{
  "n_layer": 16,
  "d_model": 96,
  "n_head": 3,
  "n_kv_head": 3,
  "head_dim": 32,
  "d_mlp": 384,
  "vocab_size": 16384,
  "activation": "squared_relu",
  "norm": "rmsnorm",
  "norm_place": "pre",
  "norm_eps": 1e-05,
  "positions": "rope",
  "rope_base": 10000.0,
  "rope_fraction": 0.75,
  "qk_norm": true,
  "attn_scale": 0.211,
  "bias": "none",
  "tie_embeddings": false,
  "parallel_block": false,
  "extras": ["capped logits"],
  "init": "uniform",
  "init_std_qkv": 0.0741,
  "init_std_o": 0.0741,
  "init_std_up": 0.0741,
  "init_std_down": 0.0,
  "optimizer": "muon_variant",
  "lr": 0.00895,
  "lr_mult_o": 2.0,
  "beta1": 0.95,
  "lr_head": 0.00501,
  "grad_clip": 1.0,
  "warmup_steps": 94,
  "schedule": "wsd",
  "decay_fraction": 0.663,
  "decay_shape": "cos",
  "final_lr_fraction": 0.1,
  "batch_tokens": [8192, 16384, 32768],
  "seq_len": 512,
  "doc_mask": true,
  "train_tokens": 93530000,
  "steps": 5847,
  "dataset": "wikipedia_en"
}
Each number is 50 + 12 x the weight over the matrix's rms, rounded and kept within 0 to 99. Layers, rows and columns count from 0.

# layer 9 attention output (transposed), 96x96, rms 0.278, rows 44-63, columns 0-95
59 52 28 42 55 30 58 49 22 60 52 64 52 49 45 41 60 82 41 35 56 36 34 56 56 48 41 68 46 51 38 35 39 51 41 48 45 54 38 69 58 43 63 40 62 50 64 62 45 23 55 56 62 56 30 67 42 13 43 58 33 58 60 42 60 37 61 36 46 56 56 46 52 42 59 41 67 50 43 42 54 37 49 54 40 42 33 72 56 09 55 57 47 79 58 53
54 79 72 56 55 60 48 32 36 56 45 41 42 24 38 51 54 58 55 21 55 64 52 44 60 47 32 59 62 66 50 46 37 48 66 45 20 40 59 23 61 61 21 44 66 27 43 45 60 47 67 45 66 65 41 63 53 72 45 62 47 50 40 45 47 29 50 50 52 39 59 59 49 17 28 54 33 56 23 55 53 48 51 55 42 57 59 45 69 49 34 57 48 31 46 50
50 59 48 34 41 57 57 25 33 54 46 44 29 59 29 35 32 54 60 51 53 57 38 52 53 66 48 62 41 54 34 37 77 44 38 61 56 44 65 57 45 41 61 60 80 44 51 45 40 68 45 66 46 49 54 59 38 46 22 53 49 48 36 61 41 66 55 51 57 40 61 45 68 34 48 53 50 46 28 43 64 48 51 41 41 61 32 37 61 43 63 45 29 47 72 54
40 59 26 66 53 83 55 68 50 22 56 44 36 45 40 55 22 47 41 82 46 63 54 40 54 66 77 46 41 75 62 50 37 79 62 42 68 45 46 46 37 43 58 47 75 39 48 29 40 49 49 45 21 29 70 53 40 26 49 49 74 36 52 38 76 63 58 44 43 47 45 24 40 40 62 61 21 33 55 53 35 68 63 34 64 48 32 49 47 63 23 35 48 32 81 51
50 62 42 71 49 72 47 46 58 63 41 41 57 48 46 47 43 48 41 55 68 49 38 38 37 49 32 60 36 56 58 67 41 42 44 65 31 47 21 48 34 39 68 51 61 44 68 39 58 43 77 45 31 21 51 49 41 66 45 47 66 58 57 57 63 63 41 58 47 60 64 45 37 46 56 32 38 51 29 44 48 68 37 35 59 49 52 58 67 33 42 52 39 70 66 35
34 38 65 63 57 63 54 43 43 51 53 38 64 49 28 50 24 28 69 48 38 43 59 60 39 78 29 04 41 45 38 53 52 76 48 44 53 38 40 23 50 59 59 40 56 70 32 48 54 40 43 48 35 57 28 86 45 67 44 27 47 40 49 23 59 66 79 52 38 35 39 52 53 54 34 91 62 34 46 48 53 40 51 70 29 79 54 41 51 48 54 33 76 39 46 60
53 53 42 47 43 68 51 58 43 23 35 21 20 31 42 77 40 40 53 44 00 63 71 52 76 23 44 60 66 81 52 49 75 49 70 40 42 36 68 60 50 38 42 60 47 23 45 39 52 76 66 54 66 34 45 46 39 74 51 48 84 51 44 83 62 64 37 47 24 44 40 44 60 44 52 54 56 56 52 32 63 47 40 50 59 23 56 32 50 45 31 23 64 46 41 54
44 66 49 40 21 51 49 68 62 40 51 50 51 26 55 51 45 58 54 40 72 44 27 54 54 43 55 68 32 59 51 40 45 29 39 41 47 77 44 43 53 60 53 67 36 52 74 61 52 54 55 55 35 59 72 43 34 39 50 62 43 48 54 45 39 30 27 48 39 49 30 39 37 66 48 43 60 23 69 86 64 39 40 48 39 59 44 44 25 46 20 37 53 44 46 42
40 40 47 36 57 63 72 56 56 40 59 39 63 72 41 40 41 37 42 38 29 32 63 73 77 52 62 32 38 63 55 40 50 65 59 60 67 58 36 39 83 47 72 59 63 90 52 63 33 57 66 52 36 41 58 60 53 64 61 43 36 35 52 40 71 69 50 55 46 40 54 62 42 59 67 66 56 59 43 56 51 42 47 32 58 62 39 51 56 39 57 67 63 61 47 47
64 30 31 59 31 77 62 62 46 41 37 37 60 54 76 64 64 31 42 62 61 47 49 47 61 63 57 54 60 59 42 53 71 52 20 53 67 31 65 49 50 60 39 70 42 60 61 29 53 61 39 60 53 44 23 32 45 53 42 50 45 37 45 61 60 19 72 33 43 56 50 31 57 46 35 39 61 62 30 60 32 57 44 34 67 38 41 59 41 46 36 57 46 55 39 39
52 44 22 58 29 59 65 40 61 37 63 43 41 48 44 14 45 84 43 77 49 61 29 41 59 51 41 44 38 49 67 64 46 40 34 60 38 52 38 74 65 63 73 41 66 49 48 40 53 28 45 53 37 66 10 48 63 43 37 42 38 58 43 40 36 49 82 66 81 61 59 43 57 33 45 58 38 69 50 47 61 52 62 80 56 44 68 53 63 40 56 49 34 52 45 58
52 46 32 82 66 54 52 58 36 47 50 31 34 53 49 61 54 48 38 42 58 66 64 50 62 58 40 40 62 38 54 54 45 43 59 31 51 64 66 20 49 33 41 47 62 50 44 62 54 38 43 51 61 36 59 55 63 56 46 60 64 34 58 64 65 64 45 49 15 38 84 72 50 61 62 53 45 56 44 72 46 35 59 57 53 61 44 31 53 43 56 49 63 49 60 56
51 40 62 48 43 28 48 69 61 32 37 45 53 42 61 58 67 66 46 48 33 45 50 39 56 62 51 47 42 70 53 48 54 57 46 28 40 65 42 40 67 70 69 38 28 35 41 61 51 62 34 63 60 78 33 52 52 56 57 52 51 50 39 59 42 42 41 48 68 52 54 44 76 59 51 37 65 55 48 44 63 51 67 64 43 62 53 77 31 69 33 39 25 37 45 43
38 58 25 41 65 35 66 51 42 57 81 47 55 67 40 62 51 58 67 66 54 47 68 45 35 47 58 42 44 54 57 60 46 64 51 18 55 51 50 44 34 50 54 66 24 25 39 41 36 37 20 35 39 43 63 63 68 45 47 37 45 46 51 41 36 54 51 40 51 74 38 39 33 58 48 67 52 43 52 46 44 30 75 25 40 82 47 60 65 50 13 55 72 32 59 41
40 61 60 52 36 56 46 36 48 52 30 56 63 51 64 54 56 50 44 56 54 22 21 69 57 59 57 48 47 40 52 54 36 45 71 26 60 43 62 72 61 54 58 56 45 43 42 51 58 74 44 70 61 59 49 45 59 56 33 42 58 62 59 57 74 48 41 30 70 24 67 21 60 64 54 45 36 58 67 58 59 54 70 68 49 49 80 48 54 43 46 23 65 56 50 56
35 70 64 63 37 57 34 36 51 58 58 40 74 56 56 47 52 43 64 60 64 50 44 36 47 52 55 52 26 47 51 58 34 71 44 60 73 53 53 46 44 64 59 46 51 54 58 49 55 48 63 62 41 47 36 67 54 49 54 46 54 62 53 55 51 54 66 47 49 59 62 51 60 46 56 64 52 50 42 38 34 36 58 60 63 54 51 48 30 66 49 72 42 50 48 45
64 36 53 58 74 40 54 33 61 59 73 81 41 46 56 44 35 48 49 61 34 36 47 55 67 62 59 52 51 43 47 52 31 65 31 54 34 37 57 48 44 32 45 40 29 52 54 64 21 52 62 61 49 63 73 66 69 34 45 54 33 62 44 43 45 65 57 50 45 36 72 42 82 61 51 67 64 46 55 55 51 41 37 52 31 43 42 73 47 66 84 43 44 48 42 68
57 39 48 40 33 52 48 35 06 73 37 72 35 45 70 43 46 41 49 34 69 43 73 26 37 60 41 53 60 46 71 54 74 47 48 75 37 52 48 42 46 57 46 55 59 78 52 51 61 59 35 32 43 40 28 57 66 58 73 49 33 68 70 44 92 47 69 61 45 30 31 49 44 47 74 45 48 46 58 80 47 50 54 56 42 59 17 50 64 49 49 56 65 25 40 52
52 00 53 45 44 45 52 40 58 00 34 63 41 45 41 22 40 49 65 38 79 58 56 50 55 38 31 42 41 43 58 52 57 40 40 72 53 33 25 41 62 41 35 22 45 48 38 51 58 06 48 48 54 43 33 53 54 46 45 76 52 45 31 47 55 50 32 60 53 57 58 38 47 34 55 32 27 40 59 38 41 60 38 48 61 30 55 46 73 78 32 52 45 57 32 48
60 57 61 45 54 38 47 41 35 28 36 27 41 55 31 68 68 55 65 60 39 57 51 49 39 61 60 55 53 47 52 46 42 53 54 48 45 73 59 59 44 65 58 32 52 48 47 51 69 46 50 44 51 71 54 44 56 56 33 44 33 55 43 27 56 49 61 28 59 55 44 69 44 25 55 75 58 46 48 53 40 79 58 65 68 55 47 76 56 61 76 43 55 44 60 51
# layer 9 attention value, 96x96, rms 0.181, rows 45-63, columns 0-95
43 52 50 55 47 35 59 52 52 55 48 54 51 48 38 62 21 32 38 33 45 61 66 51 44 63 42 40 58 58 53 51 51 77 22 57 72 42 61 70 47 41 43 51 63 38 43 36 35 44 55 51 48 38 46 64 64 63 31 36 59 58 65 54 67 61 33 58 25 61 33 34 57 53 44 65 54 44 47 38 63 44 47 55 45 60 60 69 38 63 57 49 55 22 46 33
40 52 66 60 43 48 49 59 49 45 53 26 48 45 68 38 59 40 53 47 59 60 49 56 49 60 38 65 47 34 58 76 58 55 56 70 34 29 59 46 27 69 60 66 60 68 54 35 50 25 50 53 51 36 43 54 43 42 54 70 41 46 48 46 35 59 26 35 33 50 39 08 48 57 60 60 59 58 45 44 48 50 64 49 47 43 41 50 55 50 51 50 56 45 08 52
63 29 73 47 42 45 35 25 41 39 29 48 51 61 62 59 42 75 37 35 71 75 23 26 19 48 59 51 44 49 60 58 48 38 59 40 32 61 52 41 37 66 37 47 34 46 51 50 42 51 38 40 33 81 52 45 36 66 44 42 52 28 59 57 32 37 45 52 63 62 52 42 31 54 45 36 52 58 25 53 45 50 48 32 43 25 57 22 51 29 58 30 70 51 34 58
42 29 43 81 38 53 57 35 62 52 57 46 49 65 71 22 57 52 53 41 42 46 32 51 43 57 30 39 45 35 64 55 45 45 33 32 43 42 45 55 29 41 54 22 46 52 66 45 75 70 50 48 56 73 50 29 56 43 41 66 53 52 53 38 41 48 38 33 45 53 58 42 47 64 41 37 60 59 51 51 49 49 46 48 41 52 62 60 26 52 64 47 71 31 46 38
55 74 41 50 40 54 55 46 30 44 54 60 39 56 42 75 29 44 82 44 50 34 43 39 41 47 63 52 43 37 55 15 50 55 54 37 61 70 31 45 53 64 32 94 56 55 46 38 46 49 50 58 52 51 35 46 61 46 56 56 46 53 50 55 62 41 66 60 33 37 37 18 59 61 50 68 39 14 32 65 37 54 81 42 28 54 50 27 37 61 47 62 65 39 52 59
32 36 50 85 45 28 65 50 40 21 34 41 45 50 67 38 37 61 47 56 45 67 54 40 40 67 36 39 50 44 37 54 55 47 61 62 49 32 66 55 47 47 41 61 60 17 31 63 48 59 41 30 51 45 36 31 50 64 54 23 53 38 67 91 43 49 66 64 37 42 35 40 59 52 52 52 60 88 63 49 30 46 44 67 56 42 42 42 38 58 53 56 75 65 73 67
46 41 58 47 40 70 49 34 81 59 82 48 38 46 66 64 48 67 32 38 54 38 44 64 33 35 52 63 47 46 26 29 41 51 47 45 26 73 44 58 48 36 46 56 60 45 38 56 61 63 47 50 41 39 74 58 57 42 37 35 37 52 35 26 28 53 32 57 43 63 40 66 39 33 48 45 42 49 42 48 49 56 38 41 81 48 49 58 45 47 34 48 50 50 44 53
43 78 48 63 73 53 52 57 38 35 49 43 57 66 58 68 44 60 68 71 80 43 19 60 63 28 40 39 57 57 66 53 66 33 53 39 52 66 31 42 53 54 58 61 43 49 33 58 63 46 53 57 50 49 39 25 62 35 52 64 54 62 53 45 14 36 76 29 65 59 54 50 59 44 46 56 44 55 34 69 41 46 78 55 29 53 36 41 30 47 41 59 37 68 42 50
48 46 75 62 46 20 42 40 38 44 43 39 38 61 50 38 51 36 45 54 46 35 50 59 70 58 44 32 67 51 32 45 43 32 46 67 29 37 52 54 69 60 41 51 27 61 77 33 44 51 53 56 55 45 25 52 49 64 46 66 54 49 39 48 62 29 48 72 53 53 46 72 40 43 30 35 48 40 64 51 36 31 38 38 47 34 55 39 42 33 50 36 52 51 37 54
66 50 51 51 45 26 52 49 44 38 49 35 52 20 38 41 57 29 61 57 61 41 54 53 44 48 67 70 29 31 68 64 66 43 26 37 56 30 50 56 44 28 46 65 41 49 67 38 47 41 60 67 73 46 74 45 44 61 43 74 57 58 18 32 52 21 46 48 45 38 49 32 21 59 50 58 42 55 45 27 53 49 34 66 53 62 54 49 39 53 44 47 40 31 45 51
63 54 35 64 66 69 62 45 35 32 33 45 62 64 65 57 20 58 59 38 63 47 60 48 44 68 38 20 75 62 58 58 37 47 59 61 64 49 54 40 35 39 67 51 65 58 27 59 35 47 46 46 42 47 52 61 41 62 51 53 62 53 53 63 37 70 45 75 49 61 65 33 68 58 57 44 48 47 43 43 42 55 31 53 35 51 31 59 67 38 52 47 44 62 61 53
53 41 69 43 28 47 40 39 58 40 61 60 55 36 41 52 43 60 42 47 65 38 70 53 60 42 72 44 49 55 60 26 59 72 45 46 54 27 49 67 56 68 33 42 63 35 29 41 62 46 69 47 58 46 69 60 39 67 25 39 53 64 45 57 51 41 55 64 78 33 27 55 47 58 26 43 31 44 60 49 58 50 36 51 75 42 38 51 51 45 40 47 32 66 61 47
49 30 52 22 40 58 23 53 47 43 29 45 51 48 36 68 39 58 62 33 63 34 39 37 51 56 77 41 54 37 57 40 40 58 59 37 32 57 67 41 55 56 61 60 48 45 37 60 51 54 47 70 31 59 42 62 56 52 79 22 32 64 52 42 46 54 66 47 50 50 54 44 38 48 52 37 52 42 50 49 56 47 45 31 37 53 59 46 77 72 59 53 45 70 37 44
52 57 54 66 70 57 49 37 65 33 72 60 46 45 43 50 55 43 37 71 40 36 61 59 56 55 59 45 37 49 72 43 28 33 72 43 41 47 39 67 31 73 56 49 53 53 39 51 35 40 48 57 58 56 36 59 36 46 48 48 63 58 54 70 72 63 68 49 49 55 40 60 48 53 64 52 43 78 57 56 63 67 41 53 45 64 52 52 56 42 37 59 47 28 29 68
52 52 60 43 44 51 54 30 48 68 36 46 48 53 26 44 56 47 53 31 70 48 55 41 60 54 77 56 40 42 53 62 39 57 44 38 55 48 39 60 49 59 43 42 46 70 56 51 69 44 60 42 56 51 50 57 31 45 47 59 44 65 42 49 54 62 45 52 43 47 42 56 40 69 45 53 46 58 45 60 30 47 75 51 51 24 53 54 35 41 70 46 47 24 42 30
41 73 47 19 43 54 61 47 47 56 41 37 54 46 42 54 43 54 53 59 60 51 60 55 41 50 33 54 40 43 57 46 44 25 59 73 42 48 36 53 43 56 16 67 51 59 40 41 39 38 64 39 59 64 37 41 48 33 58 44 66 42 46 44 48 58 41 33 54 23 77 39 61 37 45 67 22 53 26 42 60 78 69 51 51 35 42 39 55 49 49 44 18 50 50 49
67 64 68 50 59 57 30 52 59 71 71 74 55 72 58 54 34 55 42 64 45 23 57 54 29 35 37 55 36 55 51 82 53 57 21 88 42 39 37 45 39 13 32 58 52 59 53 66 45 66 56 45 53 38 51 54 45 61 80 50 50 48 51 72 36 39 44 48 49 45 37 42 58 64 55 56 55 24 56 73 50 40 65 40 40 69 67 60 55 34 53 51 47 52 37 60
50 27 51 66 32 33 61 52 18 58 58 58 68 56 46 53 54 62 53 67 41 74 51 65 54 53 63 51 47 41 51 47 71 28 17 44 74 66 40 32 47 36 46 36 40 58 74 58 56 25 50 50 66 48 50 71 55 48 51 32 51 41 50 53 61 40 40 33 24 53 62 44 58 58 47 45 56 50 37 39 68 48 42 46 65 68 56 30 35 36 67 51 48 67 49 71
59 42 66 49 57 51 45 69 60 61 31 59 49 46 40 63 38 51 49 51 38 64 63 33 36 50 61 60 65 60 36 47 39 52 51 43 67 40 32 55 58 71 43 53 70 37 40 31 36 39 48 48 61 54 55 53 29 58 59 77 41 48 64 59 37 37 44 31 51 50 49 48 37 69 40 54 41 35 44 46 43 62 61 66 38 53 51 62 66 51 40 62 52 33 70 46
# layer 9 attention query, 96x96, rms 0.143, rows 64-80, columns 0-95
27 40 53 48 43 40 40 49 58 49 57 54 55 60 52 49 55 53 40 35 46 44 50 65 48 42 52 32 37 47 62 60 68 55 55 61 49 57 22 61 56 66 42 48 65 43 54 58 41 46 38 44 43 48 66 48 42 39 49 51 52 59 64 41 59 54 46 43 59 45 38 58 61 51 45 54 62 50 23 50 50 47 43 48 50 53 56 53 52 45 39 35 48 53 57 41
49 44 45 46 66 47 33 49 45 53 54 43 43 41 27 57 41 57 46 42 53 41 55 49 43 61 49 50 67 46 62 41 43 72 41 40 52 48 37 41 52 62 72 62 43 56 55 53 56 44 47 51 35 44 69 45 52 42 40 66 43 60 59 52 68 54 53 57 51 55 39 41 65 33 52 59 51 55 53 66 56 32 65 33 46 57 49 44 68 39 37 54 47 37 66 50
36 63 67 45 35 56 53 27 56 46 41 51 51 38 52 31 46 49 47 54 55 50 44 46 54 62 36 48 41 50 48 49 61 65 54 59 64 56 53 27 49 50 62 48 47 58 66 46 58 60 63 47 44 56 48 57 46 58 40 63 47 58 46 62 44 56 48 54 45 50 55 57 58 58 42 41 49 49 56 48 49 60 47 46 53 59 47 60 62 54 38 32 38 41 39 45
57 50 48 49 42 61 42 70 46 56 20 21 65 40 42 54 45 20 56 71 52 50 67 57 42 54 34 42 40 72 44 57 64 75 54 67 61 56 36 42 48 42 56 44 60 28 67 50 53 58 43 39 43 32 28 47 52 61 68 40 58 41 50 53 67 10 34 56 60 65 69 40 63 54 46 37 63 52 27 51 34 46 40 39 36 69 60 61 22 68 50 53 51 60 49 27
38 62 73 52 55 49 38 38 73 41 51 67 41 41 59 35 45 61 47 36 83 67 38 61 57 56 50 26 33 30 44 52 45 55 49 61 48 68 61 32 52 52 57 31 37 50 36 54 37 51 34 50 50 57 37 59 51 53 28 66 48 65 58 44 22 76 45 53 44 46 45 54 49 65 51 63 30 31 55 57 68 55 60 57 57 41 46 56 58 57 54 47 51 40 37 48
54 18 42 40 57 65 40 54 34 57 49 41 51 40 22 51 48 72 61 43 44 48 54 42 43 54 44 43 38 68 49 59 69 51 53 40 48 41 51 82 60 55 39 27 66 52 35 43 54 50 54 51 50 47 58 42 54 45 34 43 55 57 56 34 58 62 64 51 59 56 44 51 26 37 43 46 67 44 52 49 36 29 44 52 44 62 41 59 43 50 44 45 60 57 51 40
72 30 47 50 41 51 55 38 47 45 31 64 22 31 28 32 51 63 64 40 27 35 43 04 40 35 50 62 77 62 23 60 54 50 28 24 69 43 34 50 16 36 52 69 41 87 52 38 75 18 65 44 68 79 57 20 54 43 36 59 47 39 30 60 59 32 36 56 13 49 57 38 62 34 65 19 44 66 90 52 51 48 65 40 51 60 44 60 77 37 80 70 49 38 58 67
29 26 44 31 58 66 39 51 42 47 68 42 40 59 52 60 42 41 51 35 44 38 55 56 55 31 33 50 35 46 61 68 66 61 46 67 47 50 58 32 80 48 63 74 49 61 68 46 47 51 43 53 44 33 48 40 41 74 38 57 64 65 40 58 46 43 47 40 54 55 39 62 54 48 51 67 64 54 37 50 37 37 46 34 52 47 36 54 64 62 48 34 61 65 38 19
48 42 68 46 26 58 57 33 61 69 64 57 53 38 55 66 54 63 38 58 61 44 43 60 54 39 49 34 36 47 54 39 40 35 47 60 61 61 60 55 32 44 56 50 46 64 74 50 43 67 54 41 61 62 36 37 69 40 56 47 52 42 52 36 44 32 55 49 46 63 47 61 37 37 52 53 46 29 56 57 45 43 61 52 32 57 50 51 37 42 53 54 42 70 45 35
48 38 49 40 46 56 55 47 48 46 50 39 57 36 63 85 70 59 58 44 52 59 61 88 55 43 59 56 36 45 58 58 44 44 54 53 23 37 63 49 49 54 33 43 51 53 72 61 37 49 45 50 29 05 58 46 56 55 72 62 30 45 66 44 57 61 53 50 46 51 47 60 47 44 44 57 53 52 23 53 40 37 60 26 66 42 56 71 51 55 22 47 45 77 39 33
41 28 54 42 58 67 44 50 56 54 44 56 84 49 61 65 63 51 57 37 76 61 53 84 26 56 47 62 34 39 52 65 61 38 69 62 53 58 42 69 61 73 44 35 49 54 30 47 42 68 44 46 23 19 42 54 26 60 48 58 29 62 55 35 54 68 69 36 71 34 44 61 46 46 52 67 54 31 31 36 52 51 52 47 33 51 49 58 44 37 32 23 69 51 41 21
48 65 58 48 38 43 60 42 64 53 49 50 51 46 71 50 59 41 53 47 61 33 43 55 50 38 72 62 87 28 46 40 51 32 50 57 60 57 63 45 53 46 52 55 35 73 64 50 46 40 38 61 52 46 53 26 42 61 60 43 58 54 57 46 56 24 41 41 34 31 61 25 68 52 48 62 64 50 68 55 53 54 31 43 61 43 51 26 48 39 30 29 56 36 67 41
53 47 36 55 46 61 34 58 39 53 47 47 51 42 36 62 54 45 48 49 49 54 49 43 49 33 44 50 49 59 48 55 23 52 61 45 41 52 61 51 44 56 37 44 43 29 51 38 58 46 57 44 52 42 52 57 48 31 23 49 50 38 54 44 54 69 67 46 61 57 60 40 50 41 71 65 44 62 55 35 51 40 61 47 32 32 45 43 68 49 44 60 50 53 59 54
56 59 58 51 66 43 53 43 44 45 49 53 44 39 47 56 56 64 48 45 49 50 42 49 40 40 61 49 55 35 53 51 48 63 40 58 45 51 41 54 61 49 38 53 77 60 31 52 54 33 66 60 39 50 59 41 47 44 56 42 47 40 50 53 38 54 49 45 46 50 61 51 34 42 54 41 37 81 62 59 54 49 44 46 64 37 53 50 38 59 60 56 43 52 57 63
49 28 42 47 41 46 39 42 36 51 60 60 46 49 37 45 61 83 46 24 47 46 32 45 39 35 64 51 56 26 51 34 47 33 43 35 36 42 39 59 61 60 50 56 52 69 27 54 41 33 61 67 57 48 73 58 48 37 26 52 34 61 68 50 64 84 71 45 44 45 30 47 36 30 52 50 49 50 68 56 41 43 67 60 61 32 44 38 61 41 51 39 54 55 55 64
44 55 64 44 55 51 36 50 65 35 47 47 54 56 75 40 41 49 46 53 64 29 44 69 56 59 45 39 28 34 44 41 59 48 33 69 58 62 63 42 59 55 65 42 51 44 68 41 36 58 40 44 45 51 27 48 67 56 41 63 50 58 49 47 40 45 48 56 49 56 40 58 53 70 39 54 43 17 54 59 46 63 54 44 38 52 43 59 64 54 36 34 33 39 41 25
31 41 43 50 47 33 74 43 38 48 67 59 43 51 46 41 65 63 34 39 31 51 33 33 46 41 65 67 74 30 48 46 51 35 27 40 42 32 63 37 43 37 37 67 48 71 42 64 58 25 49 68 49 68 73 38 31 27 45 63 52 61 44 38 44 84 56 43 28 36 37 38 52 36 45 44 42 55 75 58 54 56 49 58 67 47 35 47 63 38 57 51 52 36 67 69
# layer 9 attention key, 96x96, rms 0.133, rows 64-80, columns 0-95
40 56 49 64 49 49 44 49 57 44 50 50 41 32 53 54 40 50 54 59 50 39 56 45 54 53 43 55 55 58 50 51 42 57 44 49 44 39 40 45 44 52 68 49 62 53 43 41 47 35 55 46 50 46 37 44 47 55 65 48 62 45 36 63 35 27 49 54 46 39 61 48 65 53 43 45 56 53 53 52 57 52 48 54 50 61 61 32 50 44 51 44 47 58 50 46
54 43 43 36 50 36 74 37 36 49 57 35 57 45 74 53 55 40 55 63 47 64 49 42 39 50 35 53 36 60 46 55 57 48 54 43 54 52 55 47 52 53 46 44 27 52 42 35 45 59 43 53 51 49 55 48 59 59 59 65 37 56 41 41 44 62 63 57 49 48 41 47 51 50 58 52 63 51 45 51 52 57 41 33 60 47 47 60 39 49 38 39 43 52 40 54
42 71 52 62 51 56 61 59 52 49 53 32 44 51 52 53 51 52 59 59 50 45 55 54 42 64 48 47 62 44 55 50 59 57 47 44 71 57 53 48 50 59 51 62 41 64 55 41 49 56 39 46 49 54 38 54 35 46 70 53 47 52 61 57 44 45 55 32 51 44 46 56 52 51 52 50 50 52 57 50 36 59 58 49 43 61 40 50 32 55 53 44 59 45 39 55
59 56 58 60 35 36 71 53 55 26 47 58 39 40 57 66 33 64 86 53 58 50 51 32 56 46 44 38 72 50 62 47 37 48 36 39 76 41 59 48 55 54 55 56 56 45 48 58 52 44 22 38 33 69 30 43 53 57 78 53 74 63 47 42 43 46 49 58 54 32 35 67 55 46 28 39 61 55 60 39 58 59 40 27 61 46 37 60 52 62 62 63 82 42 32 57
52 59 34 42 56 76 30 46 56 61 54 37 52 56 54 45 71 48 44 66 54 36 53 72 52 51 42 62 17 55 47 50 46 53 74 60 26 70 45 51 54 44 47 42 48 44 57 53 30 53 62 59 74 30 56 60 44 50 40 39 42 50 50 45 53 56 47 45 93 69 72 45 44 55 64 73 26 33 41 60 50 39 69 71 41 41 70 52 49 44 46 41 31 70 54 30
43 44 67 71 37 40 65 37 39 34 53 66 33 59 59 60 27 39 52 52 44 52 44 37 41 51 38 42 64 54 57 53 33 56 49 68 57 12 50 50 55 52 37 64 45 59 50 67 52 51 32 49 31 58 49 47 68 67 61 72 68 47 27 39 39 48 60 56 50 46 36 38 46 52 37 43 48 68 60 38 58 66 54 33 54 55 29 51 71 47 75 77 61 40 45 61
45 68 71 84 32 36 59 60 41 40 47 66 31 38 60 34 43 43 46 29 46 44 27 27 48 44 32 36 85 50 41 37 37 62 32 35 67 31 41 68 56 60 44 64 41 55 57 56 76 49 41 37 19 70 41 50 79 22 51 54 59 47 41 44 39 23 81 67 14 53 32 35 57 36 35 21 64 76 51 35 43 65 30 31 47 38 26 54 70 29 67 77 61 36 46 78
45 15 53 33 44 44 60 47 64 63 27 45 45 40 33 41 51 73 65 29 49 63 51 50 29 18 46 64 46 35 64 65 65 44 49 50 47 57 54 35 56 45 47 63 45 53 40 57 66 47 49 51 57 49 37 46 71 62 47 50 30 50 46 51 28 42 34 34 82 58 33 40 48 37 31 42 50 41 47 42 41 64 55 44 60 59 43 54 65 56 32 67 26 66 41 56
56 61 60 50 59 45 61 34 49 45 60 52 62 38 67 59 36 50 58 49 50 69 37 55 59 32 50 38 52 57 47 55 44 35 38 47 37 45 43 46 45 66 43 42 40 57 77 35 30 55 46 27 40 57 43 68 59 34 47 61 75 47 72 50 53 69 51 41 32 68 52 50 42 54 22 33 50 63 50 54 65 67 49 34 56 36 45 47 47 39 60 48 73 44 50 40
57 54 41 43 21 72 61 51 55 52 59 52 56 64 44 99 54 45 55 44 54 63 73 54 35 24 30 41 47 37 70 64 49 50 51 56 28 46 73 61 31 61 47 47 69 49 62 47 50 52 42 39 50 35 63 46 38 47 47 61 45 50 57 47 58 63 58 45 44 48 46 50 41 31 56 51 46 39 56 42 29 38 54 34 73 27 31 62 43 71 40 52 56 48 35 55
50 32 38 39 42 64 48 42 52 57 74 57 64 48 65 63 51 37 65 48 73 57 56 60 61 62 48 54 23 46 58 61 50 29 72 70 49 38 60 47 69 56 36 42 48 39 19 41 52 61 32 46 47 56 58 55 33 63 65 58 49 60 44 35 50 64 53 64 69 50 56 66 66 71 61 71 68 31 20 47 63 60 64 39 79 37 59 68 50 36 28 59 76 40 29 31
55 40 52 35 56 58 44 60 86 61 43 44 54 48 57 35 61 65 68 43 45 38 41 48 53 41 80 65 49 46 55 45 56 27 33 35 58 55 58 52 51 43 67 46 37 62 60 38 65 28 51 53 70 46 62 39 56 25 35 31 52 60 61 39 57 57 30 25 34 50 53 54 57 43 49 27 52 53 62 57 58 56 45 41 70 51 41 55 59 48 17 54 58 44 66 51
53 63 50 45 42 50 56 64 51 51 54 55 52 52 55 60 54 48 43 50 64 43 54 51 57 52 37 49 36 50 57 48 48 56 49 47 53 55 39 48 43 53 60 57 42 69 40 54 51 54 51 57 54 62 47 61 40 62 50 46 39 41 49 56 57 43 49 53 49 56 36 51 59 56 44 55 52 50 53 44 61 44 42 50 48 54 54 45 42 53 57 53 46 46 43 39
65 43 42 48 63 32 48 64 49 47 66 40 63 68 48 57 71 22 42 52 44 56 62 45 38 48 48 57 57 77 57 70 56 41 58 61 36 63 53 69 39 51 50 50 24 48 68 44 40 45 65 50 43 57 61 56 48 44 44 49 44 63 55 44 47 47 55 50 53 56 62 44 59 50 71 70 52 41 46 43 39 63 44 55 38 78 60 46 37 50 31 40 53 36 47 62
48 74 47 41 59 49 36 51 52 87 62 48 68 61 45 41 76 32 30 51 44 44 52 66 52 59 58 64 32 57 44 44 55 65 65 63 39 70 34 52 52 49 43 52 30 57 58 53 52 58 80 57 58 37 55 58 53 43 36 36 32 42 60 46 47 51 53 49 57 70 58 52 59 65 69 68 43 46 42 56 45 47 51 73 38 58 68 55 59 40 49 43 38 39 58 59
53 77 35 56 55 51 41 51 61 46 64 31 51 51 58 54 55 46 65 69 60 52 56 57 47 42 52 52 30 41 40 43 60 53 56 66 60 61 47 43 42 56 49 50 57 50 48 43 46 38 55 53 53 48 47 55 49 50 61 39 45 54 47 52 41 39 53 54 69 53 45 56 52 55 57 61 41 39 46 47 59 54 51 68 43 55 66 51 40 58 45 43 51 46 50 40
40 29 54 50 71 57 41 57 60 69 58 69 54 54 43 50 53 44 36 35 46 53 52 77 48 53 45 63 39 43 29 44 52 62 63 71 38 48 53 38 52 44 61 45 45 71 47 50 45 52 73 57 53 39 51 50 55 60 32 46 30 47 62 65 51 63 48 48 44 44 77 49 56 77 58 49 54 50 46 58 56 30 59 60 36 61 62 44 61 50 53 44 35 62 64 59